config.yaml
n_layer: 10
d_model: 96
n_head: 3
n_kv_head: 3
head_dim: 32
d_mlp: 256
vocab_size: 2118
activation: "swiglu"
norm: "rmsnorm"
norm_place: "pre"
norm_eps: 1e-05
positions: "rope"
rope_base: 10000.0
rope_fraction: 1.0
qk_norm: false
attn_scale: 0.177
bias: "none"
tie_embeddings: false
parallel_block: false
init: "normal"
init_std_qkv: 0.0615
init_std_o: 0.0138
init_std_up: 0.0615
init_std_down: 0.00843
init_mimetic: 0.5
optimizer: "muon_variant"
lr: 0.00586
lr_mult_qkv: 0.7
lr_mult_up: 0.761
lr_mult_down: 2.0
beta1: 0.9
lr_head: 0.00826
grad_clip: 1.0
warmup_steps: 200
schedule: "wsd"
decay_fraction: 0.902
decay_shape: "linear"
final_lr_fraction: 0.0
batch_tokens: 8192
seq_len: 256
doc_mask: true
train_tokens: 101500000
steps: 12391
dataset: "wikipedia_en"
Each number is 128 + 32 x the weight over its row's rms, rounded and kept within 0 to 255. Layers, rows and columns count from 0. The size above them is the row's rms in percent of the matrix's.

# layer 7 attention query, 96x96, rms 0.0532, rows 0-31, columns 48-95
size [ 96  65  73  80  69  97  90  71  96  72  93  83  73  94  79 122 112 103 111 111 113 112 103 112 106 108 117 121 118 110 116 101]
[[131 173  46 107  59  87 152  78 154 110 188 136 129 154 116 136 130 106 174 155 160 130  72 158 123 152 124  77 171 117 136 124 134 138 114 146  86  87 183  93  98 111 128  72 132 141 127 149]
 [128 129 146 166  82 116 185 166 123 116 133  97 138  53 110 190 108 142  76 129  71 146 115 101 147 140 156 126 192  57 144 138  97  98 171  79 131 139  86 136  80 111 144 108 141 165 122 142]
 [ 71  84 149 106 159 144 138 144 138 142  94 123 138 138 126 128 146 143 118 145 128 127 123 125 157 167 149 154 174 104  95 106 107  89 158 107 175 177  68 118 110 101 152 115 124 114 142  86]
 [128 146  68 116 149 130 111 135 139 134 173 127  87 148 121 177 120 111 173 133 193  88 109 127 135 140  91  93  99  97 141 167 121 145 108 139  84  88 184 229 129  95 129 127 111 143 144 165]
 [ 96 161  94 126 102 156 150 132  90 158 105 176 119 158 154 152 124 164 121 177  86 143  88  91 181 129 151 138 109 172 107  82  86  99 104 126 100 144 148  53 103 121  89  87  90  95  84 130]
 [139  69 201 108 183 109 158 157 155 123 108 168 177  69 157 124 121 128 122 103 102 156 132 129 127  94 128 124 113 140 137 121 104  80 173 137 139 129  50 126 103 121 152 128 122 157 125 130]
 [ 99 132 111  91 143 117 114 118  97 133 187 158  57 165 123 170 101 112 103 134 179 140  77 117 114 133 130 115 154 181 120  95 171 156  82 155 116  56 175 119 130 154 149  76 136 141 135 163]
 [138 100 127 128 161  78 112 111 122 153 167 131 145  51 125 169 157 140 143 181 141  64 130 158  98 194 162 152 155  91 169 138 117 130 138 148 144 139 148 131 161 152 159 122 124 170 210 157]
 [121 163 173  94 141 156  95 144 120 160 191 151 125 164 110 114 143 134  93 153 121 124 138 174 127  78 135 116  96 144 106 128 164 120 127 178  84 103 171  97 116 183 123  72 115  61 107 122]
 [ 78 129 105 126 209  68 112 116  88 111  63 129 169  80 148 123 141 119  97 127 107  95 163 136 124 200 132  88 190 169 165 162  88 160 137 155 132 130 129 101 142  75 152 102  95 131 177 110]
 [156 127 137 147 167 188 139 140 115 144 121 150 133  69 111 118 168 118  96 117 121 136 113 107 109 106  99 147  78 164 127 108 137  63 193 129  79 127  79 161 105 165 158 117 162  87  32 137]
 [139 136 131 135 180  85 117  97  87 148 139 169 148 192 140 146 131  98 174 177 143 113 136 122 128  69 110 122 188 179 110 111 163 112 121 130 129 142 145  56  95 128 133  92  86 102 128 101]
 [ 92 195  83 161 177  71  70 122 173 122 161 135  80 115 117 136 118 136 105 106 138 175 192 170 108 101 121 143  81 134 116 140  98 196 100 131 123 101 118 143 149 135  89 118 120 168 148  95]
 [190 148 149 101 115 138 142  91 119 181 190 114 151 159 141 124 127 148  86 123 117 150  62 141 100  96  90  96 163 127  61 124 156 149 173 137 110 113 120 132 132  87 152 148 134 113  88 153]
 [155 100  44 160  72 193 130 110  85 130 159  90 114 136  95 125 101 162  71 119 160 111  72 119  93  88 120  96 100 128  67 144 133 132 162 151 101 119 135 177 159 131 123 126 125 141 170  86]
 [100 158 106 146 115 186 120  95 100 135 151 188 135 187  80 170 144 151 104 125 136 143  35  92 148 137 118 176 108 103  77  97 142  74 136 116 122 111 149 141 127 181  81  82 133  79  79  98]
 [ 95  93 111 144 149 121 132 153 141 173 135 151 130 105 101  85 108  78 123 169 138  95 168 103 102 153 114 165 102 144  78  95  83  76 140  67 127 199 119 103 130 183 153 139 128 105 155  39]
 [ 51 101  82 182 121 130 137 131 161 139 111 197 150  95 120 142 202 116  97 129  60  88 101  68 105 179 156 147  88  50 140 140 115 107 122 131 159 149  84 159 129 135 135  90 115 103 127 108]
 [117 112  90 132 200 114 114 117 116  91 118 108 155 168 118 182 149 122 151 119 200  77 143  89 101 157 114  71 129  82 138 120 127 134  83 138  94 118 124 126 131 158 146 108 114 136 149 166]
 [145 143 120 132 140  99 100  87 111 128  78 125 152 109 154 122 135 141 130  63 159  97 125 162  87 135 166 204  79  85 148  63 157  76 111 145 102 129 149 117 126 162 120 129 150 158  74  84]
 [ 81  69 159 176 154 172  93 134 148  93 154 143 133 147  79 154 130  88  86 149 125 114 168 121 154 115 101 127  91 141 136 125  81 145 152 106 115 127 158 114 107  97 108 117 140  86 103 124]
 [128 126  62 141  94 175 157 200 153 135 132 179 119 125 148 119 193  89 143 119 175 160 133 140  61  66 115  71 113 176 115 137  94 103 145 135 111 162  49 155 119 119 171 125 202 115 148 112]
 [119  99  94 196 188 160 123 110 121 127  93 126 116 101 107 127 156 123 115 191 160 105 144 162 131 151 168 112 100  59  87 182 182 140 119 136 178  87 196 117 139  98  90 140 138 134 116 107]
 [108 153 110 152 124 104 152 114  71  88 162 127  98 118 166  81 103 137 100 134 109 101  96  91 127 208  60 102  94 163 125 130 133 111 113  71  92 142 115  99 150 169  92 133 116 145 121 113]
 [107 125 189 167  76 134 146 143 103 184 102 154  80 188 137 133 117 148 153 184 159  53  96  97 121 152 186 136 131 121 125 108  84 124 183 141 152 115  74 110 133 144 151 129 128 149 189 127]
 [165  83 202 100 138 124 137  86 124 158 123 142 134  45 124  61 101 124 157 147 183  84 112 195 157 179  97  99 143  90 150 129 147 119 140 126 107 133  89 152 128 146 148 158 119 117 164 150]
 [117 209 136 119  38 118 155 141 186 178 122  61 140 149 119 142 109 126 145 122 164 119 145 146 128 147 106 144 121 102 121 137 103  86 123 147 129 137 144  75 156  88  74  49 155  88 159 160]
 [115 149 128 115 114  98 168 139 182 117 139 171 131 143 152 119 103 139  52 145 103  96 155 125  87  87 136  76 117 102 134 150 120 103 165 155 149 126 106  83 117 109  88 133 136 118 141 172]
 [ 69 170 118 178  97 111  83 125 180 149 170 154  94 129 146 107 116 173 144 119  86 182 105 172  97  83 141 139  96 167 149  90 110 181 103 132 190 126 162 157 114 156 131  90 156 104 157 143]
 [106 139 166 104 157  85 155 110 138  81 130 149 140 133 109 130 107 107 150  87  86 157 147 156  97 131 133 136 227 143 160 164 148 147  93 109 153 149 103 129  98 177 144 154  98 134 171 149]
 [114 137 175 153 136 104 138 164  98 106 150  51 147 151 105  37 106 149 123  85 179 139 144 127 126  81 104 156  79 145  96 120 136 119 144 169  74 143 116 116 105 183 110 124 160  87  99 169]
 [120 119 180 115  99 103  64 165 158 121 111 125 153 147 151 163 136 167 154 134 144 104 159  41 126  77 156 119 105 117 133 108  94 182  75 112 155 129 164 107 133  76 117 137 147 151 157  70]]
# layer 7 attention key, 96x96, rms 0.0569, rows 0-31, columns 48-95
size [ 70  67  79  63  72  87  86  80  88  89  99  93 115  97 154  85 115 106 110 104 111 101 104 101 112 116 106 111 119 114 109  99]
[[126 104 127 108 168 123 136 146 128 154 130 114 108 125 168 135 145 153  91 140 158 130 145 120 149 134 132  90  93 139 122  88  91 125  42 195 152 142 138 134 130 183 160 150 117 114 186 189]
 [122 152 140  82 162 129 158 122 100 124 117 142 145 137 129 117 148 165 126 107 124 116 113 126 154  98 122  87 117 142  74  91  87 135  88 124 130 174 192 173 120 119 139 144 114 148 164 161]
 [141  99 147 160 105 132 122 115 133 139 124 133 112 116 119 141 137 117 153  93  98 147 152 141 152 156 179 164 124 147 143  66 194  95 184 121 102 124  77 124 189 110 140 144 169 132  56  63]
 [158 148 104 121 182 146 100 124 115 180 175 165 113 135 148 156 128 135  18 153 141 187 156 140 123 107 168 100 139  92 139 137 124  72  94 130 144 118 128 138 109 163 102 137 100 132 146 144]
 [120 101 133 113  95  80 163 119  63 158 139 210  89 179 121 125 129  81 175  43 132 117 137 127 130 132 111 112  95  97 130  98 146 184  94 174 118 167 173 170 118 133 158 123 131  75 166 140]
 [143  81 117  94 144 142  62  96 149 141 153 131 125  89 158 169 105 147 146 123 129  99 118 153 176 145 152 211 126 119 119 151 143 100 167 116 151  81  94 132 154 112 109 162 131  99  74 128]
 [136 174 147 112 125 135 114 125  88 124 122 113 120 170 165 107 122 158 119 160 206 117 167 123 103  92 115  43 146  78  89 162 204 136 105 163 158 143 122 156  68 158 134 118 122 100 113 129]
 [137  90 119 103 158  69 115  60 158 158 146 157 176 194 122 156 121 146 155 150 191 131 115 147  90  77  57 138 149  81 150 159 116 112  97 109 130 130 130 111 130  86 159 126 101 135 111 109]
 [ 62  59 181 100 168 124 161  96  82  86  89 101  89  89  85 161 150  96 111 118 124 153 102 142 156  85  82  78 112 151  94 103 131 155 128 165 127 110 132 143 133 174  98  52 184 130 141 162]
 [150 149 126  89  90 136  87 152 186 131 162 140 157  88 116 138 147 146 144 162 177 157 171 130 130 152  79  86 126  54 135 101 121 122 136 116 184 147 108 148 164  45 140 158 129 157 115 102]
 [ 99 114 193 123 138 138 130 117  92 146 128  73  81 108 150 110 169 131 180 135 106 156  89 175 155 105 181 153 130 181  97 149 105 139 155 118 159  86 147 195 109 140 114  97 161  81 116  94]
 [ 91 189 127 131 161 119 121 120 140  80  96 113 155  62 134 168  99 166 105 169  80 174 112 113  68  83 134 139 108  86 117 168 155  88 124 123 190 136 142 126 120 126 128 106 136 171 147 163]
 [ 90 156 129  35  83 121 175 187 126 141  92 127 106 189 125  88 129 129 111 167 140 121  76 132 125 159 114  81  77 125 123 124 128 164  70 108  87 111 165 120  82 162 145 149 105  72 150 128]
 [103 133 115 149 104 115 102 111  42  48 131 100 153 155  96  92 124 126 160 113  78 126  88 125 189 209 151 123 153 173  89  98 136  48 135  69 110 137 148 120 121 185 132 164 150 131  90 126]
 [118  88 143 124 109 158 139 169  83 174 172 115 144 192 127  72  80 181 147  86 160 132 108 180 123 123  90  75 143 171 109 107  95 174  90 149 103  89 132  88 125 185 136 108 161  96 123 112]
 [ 80 130  58 109 123 165 140 145 114 145  84 151 167 116 105 110 178 127 175 102 133 166 103 170 155 145 142 142  90 186  99 128 124 138 128 152 132 107 180 171 112 174  90 160 149 114 126 129]
 [188 107  81 142 150 108  86 116 186 163 118 131 135   8 104 146  78 104 157 172  70 120 171 141 105 128 104 156 181 134 142  58 167 108 106 103 130 137 157 160  96 117 125 116 128 190 191 125]
 [154 122 128 110 135  54 126 129 110 127 156 116 143 152 166 104 162 169 119 133 160 175 152 169 150 132  68 105 140 118 127 114 184 134  64 118 119 113 156 116 174 167 137  96  87  54 143 113]
 [111 176  90 126  83 115 126  84 148 130 165 107 117 104 164 112 107 153 133 131 154 156 158  93 123 122 141 174 120 147  98 140 156 116 114 128 120  95 228 165 132 148 108  65 114  82 123  95]
 [108  83 130 130 164 130 155 133 129 160 137 132 137  54 170 112 142 115 154 121 114 141 145 144 142 123 120  63 109 131 167 102 156  69 185 138  85 127 114 156 158 196 136 216 167 167 153 112]
 [184 100 122 127  95 146 122 120 158 127 134 100  86 146 147 190  92 141 101  78 146 153 142 131 172 170 141 141 107  68 180 128 117  58 134  82 111 132 113 109 139 136  95 144 131 161 141 117]
 [135 100  76 118  67 158 118 153 107 127 140 143 145  57 136 142  89 142  99 159 108 188 102 144 160 121 136  96 125 121 123 141 186  69 179 117 125 152  45 102 113 129 144 167 196 125 109 168]
 [104  79  74 148 134 126 114 133  95 142 127 184 179  91 106 105 110 129 115 152 145 137 145 127  57 188  90  98  77 132 127 171 132 126 123 180 148 108 134 131 171  54 122 135  82  80  89  89]
 [ 70 142 136 168 137  77 105 185 118  54 138  88  96 138 155 157 128  87 143 137 150 101 132 118 101 148 111 136 106 110 142 161  97 130  69 102 111  79 128 103 109 146  97 152 132 147 119 187]
 [180 176 138  98 101 142  95 173 144 138 128 119 125 152 177 219 123 119 179 171 120 132 167  98 128 166 131 109 134 164  91 141  65 158 114 182 140 118 164 132 153  59 105  68 144 137 148 161]
 [103 106 127  38 205  87 130  99  82 205 127 128 120 120 194 110 113 109 121  89 159 147  94 166 146 134  92 129  85 125  65 151  99 152  99 138 182 145 180 146 131 178 154 137 115 165 151 153]
 [161 218 175 205 158 129 142  89 165 147  73  94 136 121 168 115  94 183 116 104 123 113 154 135  85 119 126 165 142 103 138 111 121 164 107 121 108 161 151 129 169 134 147 137 120  84 201 125]
 [110  83 192 108 141 118 123 114 142 126 117 129 114 159 144 144  93 115 146 152  67 183 163 148 127 213 136 165 141 148 169 122 159 115 172  86  89 120 113 130 111 141  72 124 132 131 149 121]
 [132 196 136 163 142 139  77 154 146 110 177 163 145 175 154 115 143 163 124 121  94 116 112 126 154 102 165 154  94 153 136 129 106 134 166 147 193 139 114 145 130 101 109 111 151 105 138 225]
 [120 133 130 135  75 134 109 108 122 130  80  85 129  99 125 179 150 113 156  69 133 128 120 179 146  65 106 131 136 160  92 108  94 129 103  98 128 150 106  90 155 109 130 131 136 121 126  90]
 [139 125  99 105 143 135 110 174 135 160 138 109 118 152 131  85  98 137 111 124 116 123 184  90 142 164 132 150 119  67 129 132 113 163 149 171 127 129  76  55 164 172 138 146  94 161 109 180]
 [163 192 132 130 101 118 127 159 139 176 170 139  70 160 120 157  79 115 127 127 145 176 111 159 139 144 151 136 136 114  60  70  81 188 163 145 140 158 111 156 142  89 131 150  99 100 176  77]]